Weights of a small transformer language model.
Size: 10 layers, width 256, 8 heads of 32, MLP 1024 GELU.
Each number is 50 + 12 x the weight over its row's rms, rounded and kept within 0 to 99. Layers, rows and columns count from 0. The size before them is the row's rms in percent of the matrix's.

# layer 4 MLP up, 1024x256, rms 0.136, rows 428-536, columns 192-255
113:69 46 73 48 48 44 70 40 43 33 45 57 53 55 74 28 63 43 51 51 51 57 27 62 70 42 37 53 50 55 38 27 44 48 69 40 42 51 29 51 37 65 49 59 52 61 47 74 66 28 52 36 40 64 42 42 59 52 27 38 70 63 58 35
101:38 73 39 47 94 51 71 48 52 24 52 44 63 65 61 50 39 67 51 51 66 58 40 56 36 61 43 21 55 47 59 37 60 57 48 53 49 44 42 60 51 32 49 51 28 56 46 44 59 28 42 58 51 58 39 42 48 40 42 56 54 36 34 33
100:58 56 56 65 55 42 62 56 42 43 46 53 62 34 48 75 54 53 59 50 37 64 63 42 36 58 38 51 42 39 32 47 60 49 44 65 40 37 67 53 62 39 57 68 54 59 52 67 33 42 44 65 48 56 43 36 47 70 49 49 49 48 58 63
094:61 60 68 46 51 61 42 52 28 48 43 53 51 35 50 57 51 46 51 41 57 65 58 16 43 48 42 47 31 65 44 48 65 42 47 48 40 52 47 63 53 50 53 48 56 41 36 41 71 62 44 38 56 71 53 58 28 37 50 48 51 54 49 60
104:36 50 49 49 60 43 50 64 42 54 56 50 53 66 48 59 52 29 34 50 53 53 45 45 28 61 62 47 68 53 58 57 42 48 50 33 32 36 49 39 36 47 72 65 54 52 55 45 38 56 67 68 38 49 46 54 56 26 34 61 71 33 46 44
095:29 39 48 61 38 35 23 64 80 56 36 30 31 75 53 39 42 45 60 52 59 51 52 25 44 57 56 34 53 63 44 49 64 46 45 38 45 37 51 49 55 65 66 37 64 46 30 57 44 39 58 49 52 55 38 46 46 64 34 63 68 53 45 45
100:62 58 14 64 62 32 42 47 49 49 53 42 53 70 48 51 61 26 36 44 65 59 47 36 54 44 52 57 56 49 51 63 34 57 50 48 44 55 36 44 42 48 71 36 56 59 48 41 58 36 44 32 51 56 34 50 43 58 64 55 44 49 48 55
098:46 66 62 52 56 60 63 49 56 49 46 32 61 35 57 57 43 46 43 44 33 40 39 59 59 52 50 57 70 56 54 29 73 56 49 71 44 60 57 16 82 51 69 45 83 39 74 61 48 49 44 54 51 58 45 54 49 30 25 64 37 31 41 62
093:67 51 79 57 58 52 61 57 48 56 46 51 29 58 42 61 49 22 45 51 56 44 93 71 62 43 50 68 70 56 58 45 50 57 70 57 49 66 34 42 48 62 32 34 62 34 43 58 64 56 70 57 57 63 54 36 64 45 32 51 53 59 45 54
106:50 53 51 70 46 62 53 53 48 46 75 62 55 68 37 66 61 35 39 29 51 42 88 54 45 60 45 28 48 60 61 41 51 30 38 33 62 65 44 49 61 51 45 49 45 64 51 67 59 36 54 45 42 56 73 32 40 53 54 64 35 53 37 57
091:16 36 60 39 31 50 58 52 45 44 52 34 56 41 42 54 39 57 48 39 50 40 54 45 51 41 36 52 31 38 35 39 30 53 54 66 51 45 50 74 32 49 76 29 49 60 64 47 51 51 48 58 71 43 47 34 47 65 47 31 43 45 51 43
098:51 25 42 52 40 63 55 56 49 56 42 46 48 35 52 44 49 43 35 34 62 50 53 47 46 41 69 59 44 21 51 55 68 50 25 45 37 68 44 59 16 69 51 54 52 46 53 55 23 46 48 45 42 47 62 62 56 66 50 50 70 49 45 48
095:67 46 50 69 75 40 51 45 51 47 40 44 36 41 51 51 54 33 20 61 70 53 64 52 43 57 56 62 39 70 36 53 46 63 77 50 76 47 59 60 86 48 31 47 49 53 46 32 44 52 60 67 47 48 68 45 55 61 56 34 54 63 10 45
101:32 50 48 26 63 33 43 61 47 55 40 33 56 63 51 53 42 47 50 59 32 48 44 48 61 35 39 52 57 49 42 53 42 57 57 42 43 56 44 52 60 58 63 55 52 47 74 65 43 35 24 29 51 53 34 38 62 71 61 45 56 46 68 40
098:45 21 65 36 37 45 36 73 48 30 33 49 61 44 40 36 66 58 29 48 33 43 66 40 52 46 42 52 61 52 50 60 47 30 41 53 58 44 66 61 22 25 57 37 53 47 51 43 50 43 50 47 45 28 53 48 60 24 25 54 47 52 53 70
104:29 38 38 68 40 51 55 45 59 62 35 60 50 64 47 56 61 63 40 53 51 42 51 38 45 43 70 43 62 58 47 52 58 43 47 52 52 64 52 36 51 50 31 55 27 44 54 47 51 43 55 50 43 32 30 53 70 18 52 77 58 58 43 42
097:41 47 51 49 68 60 44 52 57 64 50 46 48 40 49 50 54 41 57 09 44 65 48 61 51 61 36 38 47 48 56 44 37 58 39 57 65 39 30 60 42 58 61 55 44 57 58 43 55 71 74 37 36 46 62 43 40 55 64 30 36 70 58 64
098:62 54 51 42 43 65 50 45 72 42 37 52 61 57 55 71 37 57 35 60 52 58 54 39 73 54 85 40 39 61 55 54 40 41 52 66 55 55 53 55 48 31 44 61 55 72 50 47 39 47 50 56 37 50 50 41 44 34 59 48 50 61 58 36
092:49 57 76 66 46 55 36 66 58 61 37 49 56 68 49 53 45 38 26 43 47 44 48 52 65 64 42 50 40 52 43 66 62 56 34 52 41 39 48 57 61 69 46 54 20 46 43 65 49 60 35 61 42 56 44 52 72 29 51 42 52 50 59 16
098:61 45 52 64 64 70 40 63 19 30 31 65 42 53 54 65 53 71 34 51 50 39 65 55 50 42 50 41 59 47 45 68 43 54 39 59 59 50 46 68 48 29 34 59 27 54 56 55 52 26 46 46 45 58 58 33 66 54 48 37 51 42 56 73
100:62 54 74 32 41 73 80 62 52 56 43 59 76 44 44 58 40 52 50 40 64 33 84 48 33 38 52 64 31 60 47 65 57 26 57 60 43 57 38 75 54 60 61 68 45 49 47 64 37 43 63 38 69 41 37 50 33 40 44 33 20 53 24 57
097:57 71 53 60 36 58 51 65 51 51 55 51 53 63 51 31 14 27 48 46 40 43 29 41 38 60 64 60 72 66 52 63 45 73 49 54 70 46 30 45 63 50 47 60 57 70 61 32 58 54 54 36 40 49 65 35 63 55 51 43 33 74 74 32
098:52 84 41 95 52 40 65 53 41 50 51 36 51 60 56 52 66 45 60 56 32 71 57 53 44 65 79 50 49 60 49 57 61 33 44 45 55 63 64 30 34 53 69 23 48 53 43 36 50 64 33 50 62 60 25 49 50 57 44 42 65 60 70 48
089:40 47 65 73 58 55 66 74 59 55 44 52 31 49 73 49 68 55 35 72 71 60 40 50 35 43 45 21 36 48 57 57 66 46 67 43 72 64 51 38 51 52 48 50 58 36 67 60 67 46 40 36 28 40 61 45 50 48 18 42 34 45 61 49
101:45 53 64 28 56 60 80 55 67 31 46 68 47 38 22 45 60 72 43 55 51 44 53 38 43 57 68 64 63 60 49 45 44 56 69 68 44 33 62 39 75 37 47 57 26 45 25 50 52 53 47 23 61 27 62 29 74 33 54 60 30 23 52 67
109:38 36 77 60 52 50 40 66 63 69 32 30 41 57 48 80 49 50 73 54 37 54 67 33 51 70 65 52 47 55 54 59 38 52 58 51 70 64 57 43 60 45 51 45 41 35 46 51 64 45 79 38 46 25 38 53 59 38 63 43 44 36 71 40
108:40 42 62 53 55 39 71 47 31 65 77 46 43 51 44 52 39 49 34 43 54 51 62 35 38 58 61 40 63 48 39 43 45 43 67 80 59 65 41 54 47 44 51 44 44 59 66 37 50 42 56 72 31 33 72 44 59 44 74 45 68 72 38 25
101:60 42 59 43 70 66 45 57 38 58 69 34 61 46 44 21 51 43 39 58 59 44 76 48 57 41 29 54 42 49 45 48 35 58 53 59 56 35 26 50 30 54 42 50 37 68 35 51 50 61 65 38 53 50 33 37 38 42 63 40 59 20 43 47
097:39 42 48 51 61 47 60 57 59 43 33 36 41 66 62 62 38 53 31 60 52 61 37 47 57 44 34 39 67 23 68 42 65 56 49 19 39 50 51 55 59 48 57 51 61 61 45 51 42 52 51 39 49 49 49 31 46 65 47 37 66 39 37 51
102:53 33 41 28 45 75 54 59 53 50 48 55 37 54 29 44 46 32 34 65 39 47 52 54 51 41 75 53 49 45 37 39 65 41 54 37 49 18 81 39 51 36 29 43 42 80 33 37 61 31 65 66 69 48 62 53 57 48 78 58 25 54 40 42
094:55 67 55 35 45 43 44 52 46 34 50 36 68 50 43 43 51 64 36 39 50 64 46 48 71 43 50 41 51 56 26 48 62 12 58 57 48 42 56 58 40 32 44 34 64 34 51 56 66 53 42 61 42 27 43 41 38 45 63 47 54 37 49 67
093:69 50 61 52 74 52 67 52 56 55 45 50 56 77 60 42 54 82 35 47 77 57 59 54 48 51 40 36 64 42 50 39 33 45 45 59 34 46 47 25 47 52 51 35 56 37 53 67 52 34 58 40 44 70 71 71 47 26 52 44 65 32 50 42
085:48 34 55 53 45 54 40 36 67 58 62 45 60 66 62 56 54 37 58 39 30 60 33 63 42 62 72 64 56 31 60 65 33 35 48 46 44 64 48 77 51 68 82 49 58 72 43 52 50 34 54 37 29 46 41 56 52 46 29 49 56 38 59 53
097:28 49 58 43 60 43 27 68 43 41 36 48 63 42 38 88 34 37 35 46 55 62 64 44 45 51 51 53 42 32 46 52 49 30 26 46 21 35 20 49 62 60 60 55 61 29 64 37 51 52 57 55 65 40 57 53 55 48 49 59 24 61 75 51
100:50 49 46 49 47 53 50 58 26 55 35 72 50 52 52 38 50 36 69 48 51 56 48 40 43 73 59 56 41 33 38 30 43 50 35 53 58 50 28 64 44 51 41 79 42 41 47 46 47 49 55 62 59 53 26 59 62 46 35 66 51 49 54 65
109:63 55 56 68 42 55 55 68 43 44 52 63 74 58 58 57 31 24 49 54 56 26 71 41 39 41 59 55 52 78 44 50 40 31 54 36 41 58 48 31 40 72 66 43 60 36 42 46 49 47 52 48 44 61 54 54 52 42 54 47 38 67 44 55
098:68 46 68 55 38 55 49 65 66 32 32 53 61 39 54 51 38 53 64 62 44 34 57 37 40 28 45 53 64 68 48 50 34 53 48 57 84 72 50 66 67 53 40 36 47 36 55 35 51 43 32 39 51 63 55 48 39 47 42 51 45 30 38 58
108:69 54 60 35 76 29 50 62 68 66 53 59 48 62 49 36 69 51 56 28 61 41 75 51 56 62 56 56 55 51 54 59 55 54 47 51 53 50 76 41 59 49 37 46 33 45 56 37 49 39 59 66 63 66 48 49 43 46 48 34 40 39 56 38
096:75 38 49 41 35 38 46 52 50 33 51 60 69 44 59 71 45 41 50 54 55 54 53 48 45 69 44 50 62 40 72 52 54 52 41 55 49 60 74 31 47 21 50 41 55 45 54 39 30 36 47 37 23 63 41 25 50 40 56 34 45 38 37 57
098:61 37 43 67 49 70 46 37 38 61 44 58 88 46 54 56 43 38 59 55 46 56 53 54 53 29 62 39 66 66 42 50 46 27 41 64 50 60 33 57 55 38 80 43 50 66 58 55 46 54 35 45 46 39 53 34 34 41 52 39 51 45 46 50
105:69 51 47 53 51 61 49 52 60 44 44 57 52 41 68 63 54 47 30 37 46 34 45 46 24 40 69 46 47 56 52 57 48 32 65 59 34 50 54 74 76 50 51 54 44 37 66 45 55 41 59 36 58 61 69 59 47 44 65 31 48 47 42 37
095:63 57 56 35 36 39 43 64 55 24 53 48 55 59 40 36 42 20 44 55 61 55 42 34 71 70 56 69 55 60 57 41 51 70 29 53 46 45 42 34 42 68 72 29 58 62 71 48 54 30 44 53 27 55 35 44 46 63 53 45 41 49 49 57
100:34 37 62 70 47 19 32 65 52 31 39 63 36 72 56 23 52 47 42 38 31 34 38 40 44 53 41 50 51 55 47 63 61 38 48 44 55 54 38 67 46 43 51 49 57 63 39 58 54 36 37 60 23 30 31 50 55 46 65 42 44 55 58 47
102:50 57 51 57 62 73 48 67 38 43 64 56 36 56 42 49 39 55 51 34 64 56 45 49 35 33 38 50 46 34 36 48 63 64 49 69 54 37 47 47 46 52 41 63 57 24 43 58 52 42 48 56 57 37 42 36 63 58 55 44 59 37 24 56
105:74 59 45 72 58 47 58 67 51 64 36 45 43 31 66 72 48 58 32 42 60 60 48 47 51 32 53 56 61 50 61 48 27 52 53 47 30 49 33 50 51 55 44 48 68 41 28 42 49 69 70 42 37 62 79 43 27 35 54 33 48 52 43 59
094:38 56 64 49 41 60 40 53 30 65 62 68 62 72 50 41 40 33 35 29 57 38 55 51 52 33 57 36 41 43 63 58 49 50 59 39 38 55 35 55 57 49 73 33 29 69 56 73 53 47 58 46 42 48 58 46 60 60 50 54 63 50 37 62
106:39 72 47 34 50 50 31 61 28 40 58 45 43 55 60 49 48 65 44 49 67 47 13 53 68 30 56 78 26 36 51 55 33 45 49 63 44 68 27 56 36 54 48 46 44 54 59 36 19 45 55 49 46 67 52 47 66 44 45 53 42 42 50 71
101:41 43 50 64 52 59 67 36 48 54 41 53 49 46 46 43 60 57 58 40 50 33 46 63 76 37 41 41 22 56 38 47 55 53 53 56 47 67 65 64 47 61 54 62 26 53 53 34 38 20 52 55 50 53 73 51 54 49 85 42 44 47 37 65
104:45 56 50 49 42 59 54 50 58 54 58 56 51 38 80 37 59 57 69 53 53 41 47 54 61 51 57 57 53 41 51 47 50 43 49 47 33 65 61 71 38 56 48 71 56 39 35 40 18 52 49 58 76 56 56 50 67 37 20 47 28 64 55 37
101:52 63 54 20 52 77 55 52 36 37 50 55 61 35 47 47 42 30 56 38 61 64 39 42 36 60 49 36 66 49 51 44 48 37 53 53 61 64 38 42 42 46 52 57 52 43 55 69 30 49 35 44 54 53 57 43 66 60 36 66 51 36 48 55
095:43 59 38 56 15 51 48 40 19 62 51 45 31 28 46 34 68 56 58 65 29 69 54 45 56 48 57 52 75 21 51 66 62 27 38 75 50 45 42 68 37 83 45 66 43 58 48 35 54 50 58 44 49 40 32 59 69 50 62 54 60 29 44 68
100:58 44 33 58 39 60 56 68 46 36 57 43 34 37 58 28 72 54 26 64 36 40 36 29 72 47 42 45 72 49 61 63 65 51 59 50 48 67 42 41 41 46 95 79 57 49 32 46 59 56 47 40 42 43 30 53 69 23 50 51 36 37 53 71
093:54 65 37 51 55 32 65 67 84 50 49 55 53 61 63 40 47 55 49 54 48 41 56 30 47 65 49 65 30 54 65 17 50 59 56 56 58 27 53 56 50 53 43 49 55 55 40 24 56 36 39 61 45 44 50 42 61 81 60 57 59 60 35 58
099:47 67 57 58 49 45 70 73 54 53 39 31 65 49 29 21 64 36 48 53 63 59 49 43 47 64 51 62 53 56 49 54 45 46 59 43 43 53 45 30 58 68 28 77 52 70 44 48 54 47 50 43 72 42 43 39 39 38 48 55 35 44 61 48
106:40 46 66 33 59 51 48 47 65 41 59 47 51 35 43 44 72 57 60 37 47 63 43 40 55 39 64 56 52 41 49 55 34 68 76 52 49 42 55 54 70 45 63 51 40 41 69 54 54 52 38 50 51 42 49 67 56 42 47 40 35 52 36 72
110:56 61 45 41 50 47 43 47 57 53 63 41 45 62 47 42 60 52 58 46 43 41 70 51 27 61 56 52 32 55 56 58 51 61 54 58 48 43 47 38 72 53 73 64 74 33 54 40 51 54 41 38 45 54 76 38 53 51 56 63 48 75 29 38
097:55 44 59 58 42 56 63 55 59 41 51 39 53 24 29 64 62 36 74 60 42 34 48 62 46 50 34 41 69 57 62 60 52 54 32 30 49 54 65 26 60 37 51 39 30 61 65 74 37 42 48 38 32 54 36 35 60 45 53 42 56 56 61 33
094:33 57 62 45 57 56 32 55 49 70 51 58 33 50 49 39 36 55 25 38 53 44 46 43 42 58 82 44 61 53 55 30 31 57 71 43 50 40 61 41 50 56 44 32 47 58 45 48 32 47 69 36 52 47 51 54 45 46 42 60 58 47 29 61
110:56 60 54 51 57 30 65 55 32 51 58 44 47 62 63 40 56 39 32 57 46 58 41 51 44 47 46 59 40 27 48 73 30 14 30 47 50 75 36 59 49 51 65 35 63 51 48 37 92 56 57 50 38 43 34 27 49 47 61 48 45 78 45 47
100:56 27 53 49 55 42 59 48 47 60 42 42 42 72 43 59 38 51 49 58 48 44 56 50 43 56 42 42 49 44 40 53 61 40 37 75 58 57 54 59 65 45 39 51 64 55 40 47 67 50 38 58 50 54 49 46 38 54 42 39 57 35 54 28
109:41 24 61 78 38 44 51 57 58 28 32 44 60 47 66 32 52 49 57 30 57 44 50 49 69 35 63 55 61 48 40 43 49 40 53 55 55 49 55 48 39 74 43 31 65 46 52 47 65 54 39 32 40 38 48 65 48 41 28 53 46 52 41 57
099:56 46 51 58 64 59 64 34 44 50 66 55 79 40 44 32 53 42 73 36 67 55 50 37 47 60 46 39 64 39 54 44 48 45 53 42 78 58 57 63 50 32 55 56 37 39 41 56 35 56 78 36 44 56 38 50 36 60 43 49 40 45 73 48
100:59 49 56 49 43 44 50 43 46 39 48 35 52 38 31 45 58 26 71 58 76 53 47 39 60 20 56 52 68 49 22 62 31 29 57 45 45 50 57 52 28 50 60 27 33 54 54 67 66 53 17 40 46 49 64 43 48 55 71 35 63 61 55 47
100:50 46 60 48 60 48 62 30 62 43 53 56 41 30 46 74 53 41 27 39 62 46 64 41 32 51 41 42 45 43 66 57 41 38 35 56 37 37 43 32 57 44 28 57 51 79 28 59 32 43 40 64 68 55 62 42 35 52 50 40 38 54 37 36
089:48 53 66 26 43 35 66 64 60 39 46 50 65 39 53 52 42 45 43 54 64 38 68 59 50 47 53 66 61 40 55 68 46 59 19 61 57 51 50 47 77 74 28 64 75 54 73 76 42 60 61 36 45 80 59 35 60 27 55 49 33 42 40 35
104:50 41 43 33 61 43 65 66 39 53 61 63 50 49 39 54 69 62 52 53 64 49 51 49 42 38 53 59 44 68 49 48 36 47 30 45 59 59 56 61 69 74 44 40 49 38 35 49 30 48 59 54 61 20 49 55 65 51 49 48 34 52 61 54
111:37 59 73 61 76 52 42 50 20 41 61 53 31 66 65 43 39 53 41 35 48 63 66 49 36 66 62 56 60 68 62 52 74 57 40 31 58 34 43 56 54 50 66 29 41 48 68 54 42 38 46 49 52 59 45 56 72 54 53 23 54 53 54 64
098:36 38 45 32 52 53 54 45 81 65 44 42 54 47 68 61 46 63 35 47 58 59 56 51 45 56 40 43 74 38 33 64 37 43 45 54 53 43 53 47 69 28 64 50 33 31 49 53 35 48 42 46 49 31 42 58 47 52 55 55 31 35 43 57
111:53 51 41 46 62 26 56 40 48 38 28 58 44 46 33 45 33 65 56 59 55 62 55 64 55 56 74 44 53 42 46 64 62 36 25 37 62 70 49 43 48 48 37 41 36 67 61 30 25 42 62 60 57 74 65 32 58 44 54 46 45 57 53 41
102:37 49 44 41 48 68 61 65 49 74 75 42 70 53 44 61 57 42 49 34 35 56 60 35 59 54 59 60 34 57 50 41 53 20 46 61 48 59 48 65 34 13 58 68 55 47 47 56 32 58 45 48 44 41 51 45 30 59 42 49 61 63 56 56
098:42 59 87 28 51 35 35 50 56 44 46 52 59 32 54 23 51 56 54 54 56 57 53 50 56 50 35 49 53 57 59 38 43 52 52 54 52 45 52 47 45 44 50 53 36 67 40 41 55 59 72 56 60 63 58 43 69 21 44 40 58 40 67 49
110:56 38 51 72 40 25 45 71 59 51 36 49 39 49 44 81 56 50 47 53 46 54 51 55 37 38 51 41 62 55 36 51 50 52 51 58 48 45 40 34 40 71 57 60 55 42 56 63 59 54 53 41 36 47 51 39 50 45 61 43 46 41 54 44
100:69 44 67 29 40 48 58 74 57 35 40 34 43 44 55 71 68 44 54 55 46 58 49 39 43 40 64 38 45 46 45 51 46 45 51 54 43 48 35 69 44 41 65 64 49 55 49 64 44 49 33 52 32 58 36 47 50 59 72 32 65 52 57 48
100:58 48 54 59 66 31 63 47 44 36 39 65 48 60 54 55 42 54 54 52 56 65 46 52 71 33 56 54 63 43 61 51 51 64 26 51 24 60 68 52 26 48 56 34 73 50 51 43 49 41 45 60 64 42 64 23 51 72 46 52 50 64 59 45
101:50 48 45 55 54 68 43 65 47 58 43 39 63 48 31 49 32 67 49 52 41 47 64 50 53 48 39 37 42 70 52 64 73 52 40 35 36 39 63 70 60 50 71 58 36 29 45 42 44 58 53 39 53 38 28 38 42 39 74 48 58 59 64 33
103:56 54 57 52 48 38 43 77 49 55 70 45 59 75 57 58 29 72 50 55 42 61 65 53 57 11 82 32 45 30 38 30 71 55 27 72 63 54 43 50 62 59 77 56 56 37 53 61 37 46 18 39 50 38 56 33 49 39 47 47 47 43 52 71
099:55 31 44 45 53 52 37 67 58 52 64 50 52 52 61 51 64 24 39 27 49 77 50 51 55 48 49 24 60 33 53 62 45 43 67 54 60 81 58 46 55 64 73 66 50 28 56 56 50 63 44 24 58 45 61 52 59 41 53 40 45 51 43 41
110:78 73 61 67 69 46 45 60 45 41 58 70 57 49 46 51 31 56 85 56 44 55 58 46 51 29 34 44 34 57 57 52 48 42 24 58 51 61 58 54 49 77 37 43 40 69 42 45 57 55 21 26 52 53 55 32 63 49 31 50 56 33 38 51
097:51 50 66 58 42 40 47 59 33 59 36 35 41 53 62 33 41 53 64 54 36 46 40 48 44 43 53 35 52 39 56 41 67 48 53 57 45 39 41 28 43 53 35 52 57 39 45 55 54 51 49 39 41 59 63 33 52 48 53 56 44 45 57 48
104:55 21 67 50 45 44 65 43 59 33 25 44 42 62 71 52 52 60 50 66 41 47 37 54 59 48 62 51 77 57 52 44 40 59 68 43 47 49 41 55 69 71 64 30 49 36 32 42 48 57 59 31 30 49 31 47 58 52 44 74 50 36 51 70
102:60 38 50 49 57 56 52 53 33 54 23 42 43 52 54 58 47 55 40 59 41 56 56 48 81 64 75 28 56 53 56 56 54 57 52 42 65 38 53 45 60 59 43 48 45 56 45 46 36 43 27 53 68 55 44 32 65 53 36 58 74 62 50 69
110:59 65 61 52 43 71 51 67 43 41 50 47 43 59 65 52 56 35 33 57 56 59 65 47 61 60 61 40 55 63 41 26 67 63 70 44 48 65 59 47 55 47 72 59 61 68 63 39 38 31 55 47 36 41 68 33 72 53 26 44 51 62 64 53
093:50 62 48 72 53 51 49 48 51 58 48 35 73 46 58 37 72 52 49 59 50 51 61 55 57 54 61 44 43 68 38 52 62 68 59 41 56 38 76 66 58 66 30 43 62 46 63 50 48 35 39 58 56 74 45 38 49 35 46 59 53 52 69 45
092:53 44 54 34 72 36 59 57 48 38 20 43 56 49 66 63 40 59 59 69 43 56 67 35 45 49 39 48 40 56 63 54 46 34 45 53 57 33 61 45 49 80 37 45 52 34 49 70 54 39 43 41 65 74 36 52 52 27 33 37 46 50 37 62
099:50 49 79 89 48 45 29 53 43 31 42 50 36 52 48 49 50 57 59 34 48 44 35 50 27 26 47 45 44 41 48 62 76 54 45 42 48 68 68 36 56 66 44 27 51 56 59 51 48 53 37 29 50 60 68 53 48 52 46 62 49 42 58 52
102:37 46 67 40 42 48 56 69 26 33 51 59 22 43 60 38 61 67 29 43 39 43 48 71 42 44 50 52 64 37 51 50 65 45 48 35 31 55 38 62 38 60 68 43 22 39 60 40 47 67 60 31 33 28 65 43 47 40 51 51 65 54 35 14
097:48 33 70 36 45 61 61 45 46 61 33 36 18 51 65 48 55 45 54 50 60 60 68 46 42 53 57 24 50 47 64 35 55 61 64 53 66 47 32 36 37 41 36 55 50 45 51 75 83 63 28 65 51 49 56 44 63 39 57 36 66 37 51 29
104:55 50 66 52 60 45 58 32 28 47 55 44 19 61 66 50 44 36 35 32 60 50 57 44 50 35 64 67 73 53 76 33 48 54 55 37 44 54 37 60 49 58 63 52 55 60 46 43 73 41 73 31 61 45 51 33 43 45 55 59 60 61 28 55
099:52 58 73 51 59 67 49 36 34 58 45 31 56 53 58 69 68 50 45 62 70 60 54 29 37 38 44 44 55 58 48 57 52 44 52 34 53 55 69 55 47 62 54 48 31 40 59 45 56 53 43 65 69 46 60 59 43 63 54 49 42 67 49 40
109:56 50 66 58 48 24 52 67 49 50 69 40 51 56 55 45 46 50 46 29 57 82 37 30 45 60 50 20 49 34 37 74 72 56 50 38 44 57 37 54 60 48 62 46 44 46 41 55 53 39 72 60 82 41 71 22 52 53 57 30 50 41 41 47
105:34 54 63 44 63 58 69 50 47 53 45 42 50 50 23 53 59 61 37 55 43 49 32 40 31 66 34 48 49 46 49 29 63 38 50 55 54 61 74 50 49 65 56 51 37 32 36 55 42 50 64 50 47 42 35 47 20 68 68 66 22 35 37 48
112:59 60 54 57 24 66 55 68 65 52 61 45 50 53 28 54 47 44 46 62 44 34 47 48 50 49 61 17 70 48 57 63 56 29 29 55 35 44 64 62 54 33 57 72 42 90 51 69 42 46 35 33 38 65 69 50 33 41 44 62 55 49 30 31
092:37 52 54 60 38 36 40 64 56 50 47 53 54 55 53 40 55 61 52 50 35 68 36 36 68 62 55 63 55 40 43 55 48 49 44 50 35 53 51 38 51 45 49 69 49 57 65 39 66 36 57 49 60 19 59 42 69 46 59 76 40 55 41 43
096:69 50 63 74 72 42 48 73 32 61 43 48 62 47 29 50 65 56 40 59 52 63 51 37 63 41 45 53 59 52 59 43 38 36 33 41 73 56 55 49 39 56 56 53 23 54 53 26 45 52 55 52 45 43 32 43 40 41 43 52 59 45 70 63
102:48 36 54 73 33 38 72 56 54 51 43 45 54 71 59 70 62 49 32 39 61 54 66 43 44 70 51 55 50 66 68 19 50 42 64 52 55 46 64 41 32 58 53 51 43 73 57 42 67 50 63 48 58 52 60 30 75 28 51 51 19 38 33 71
108:62 58 31 62 57 56 65 40 37 48 53 52 68 47 40 34 48 42 41 28 56 68 53 48 75 51 56 43 52 66 35 29 61 57 71 53 44 63 58 41 31 41 57 33 68 55 65 38 26 67 74 57 71 58 54 49 47 60 57 52 51 27 64 60
097:31 39 45 38 39 51 50 72 50 50 63 48 35 48 52 34 53 48 59 42 66 46 63 66 47 31 51 46 41 26 47 62 40 41 57 49 40 38 66 69 55 50 51 50 46 55 47 39 58 34 43 59 40 75 41 47 53 41 39 63 61 40 50 49
107:50 44 52 65 45 24 51 50 55 53 36 66 61 58 47 32 43 41 40 40 60 43 54 63 39 51 59 50 58 61 36 41 65 61 55 40 41 59 58 59 51 46 49 48 32 35 35 43 16 40 52 58 50 39 40 48 52 28 62 64 71 70 52 53
099:45 31 47 73 61 74 38 54 45 63 68 50 52 56 49 62 61 57 55 61 53 35 52 49 48 53 57 38 42 61 40 24 63 27 42 45 73 60 27 46 45 74 74 58 45 43 62 51 48 53 54 53 45 56 54 54 45 55 53 33 53 43 45 47
093:27 46 72 42 40 60 46 56 47 49 39 51 41 33 42 68 73 40 64 50 63 69 47 71 55 49 43 71 60 25 72 54 48 35 42 48 42 70 52 36 50 44 60 50 33 65 68 73 38 51 38 52 21 61 38 43 58 38 52 51 37 65 32 37
109:45 37 42 53 44 40 32 68 42 44 46 19 65 74 45 20 68 35 41 47 48 53 28 50 45 57 41 56 74 54 55 45 56 35 28 33 56 52 59 55 58 48 55 72 55 40 58 52 50 24 62 70 53 41 69 47 58 34 44 60 58 36 45 39
098:62 28 40 59 41 52 53 45 39 50 51 32 50 35 42 51 55 50 53 49 47 44 66 53 54 61 47 46 42 77 61 63 46 35 54 62 50 68 48 56 65 46 45 25 30 71 41 45 66 54 44 56 29 47 42 61 48 44 34 47 55 33 46 55
095:32 48 31 45 65 58 54 66 46 42 51 56 49 33 66 51 49 10 45 62 41 69 50 45 64 37 55 69 58 50 32 40 46 55 53 72 48 67 41 64 52 65 73 45 50 39 69 58 35 34 45 58 57 46 47 58 49 47 57 56 48 67 64 50
104:53 60 47 23 62 41 65 62 41 45 44 48 51 60 48 63 53 38 55 63 31 40 41 49 80 51 50 48 57 41 50 39 37 35 58 37 51 28 56 56 26 67 42 71 56 47 46 52 32 39 39 66 57 55 42 43 78 47 44 41 38 27 61 33
101:41 43 56 45 67 51 57 54 51 48 39 37 44 43 38 39 49 64 68 58 58 60 57 31 31 63 54 49 53 73 53 47 59 47 56 66 48 58 40 48 56 54 60 52 56 89 31 65 30 31 55 32 64 55 55 41 32 62 71 42 69 52 48 72
098:27 44 51 78 40 62 55 46 63 63 42 57 64 56 54 51 53 60 32 43 47 61 66 52 42 58 67 40 54 26 69 59 47 41 40 49 65 33 52 51 68 34 54 30 38 57 53 59 44 58 61 36 40 70 69 43 61 43 59 57 46 61 67 39
106:43 55 42 37 49 57 66 68 66 55 26 47 56 44 35 65 60 43 56 59 53 58 63 65 31 35 40 36 63 56 63 52 60 51 22 69 34 45 41 36 66 37 35 47 48 47 38 53 54 73 53 30 48 55 44 25 39 47 30 70 58 55 37 55
095:66 61 74 65 35 68 34 55 27 56 43 31 57 49 41 48 47 47 42 57 55 84 64 54 53 51 52 48 48 42 52 64 44 52 37 55 42 60 47 56 52 63 53 51 33 24 68 43 56 21 41 50 41 69 48 32 49 44 36 70 29 40 44 79
101:26 30 31 58 55 55 49 57 45 58 36 55 35 53 48 50 66 52 37 46 61 42 24 42 46 63 50 40 53 51 52 57 43 54 40 45 31 46 31 61 60 54 52 55 47 33 62 41 59 32 37 28 29 31 46 50 77 47 54 54 54 57 64 47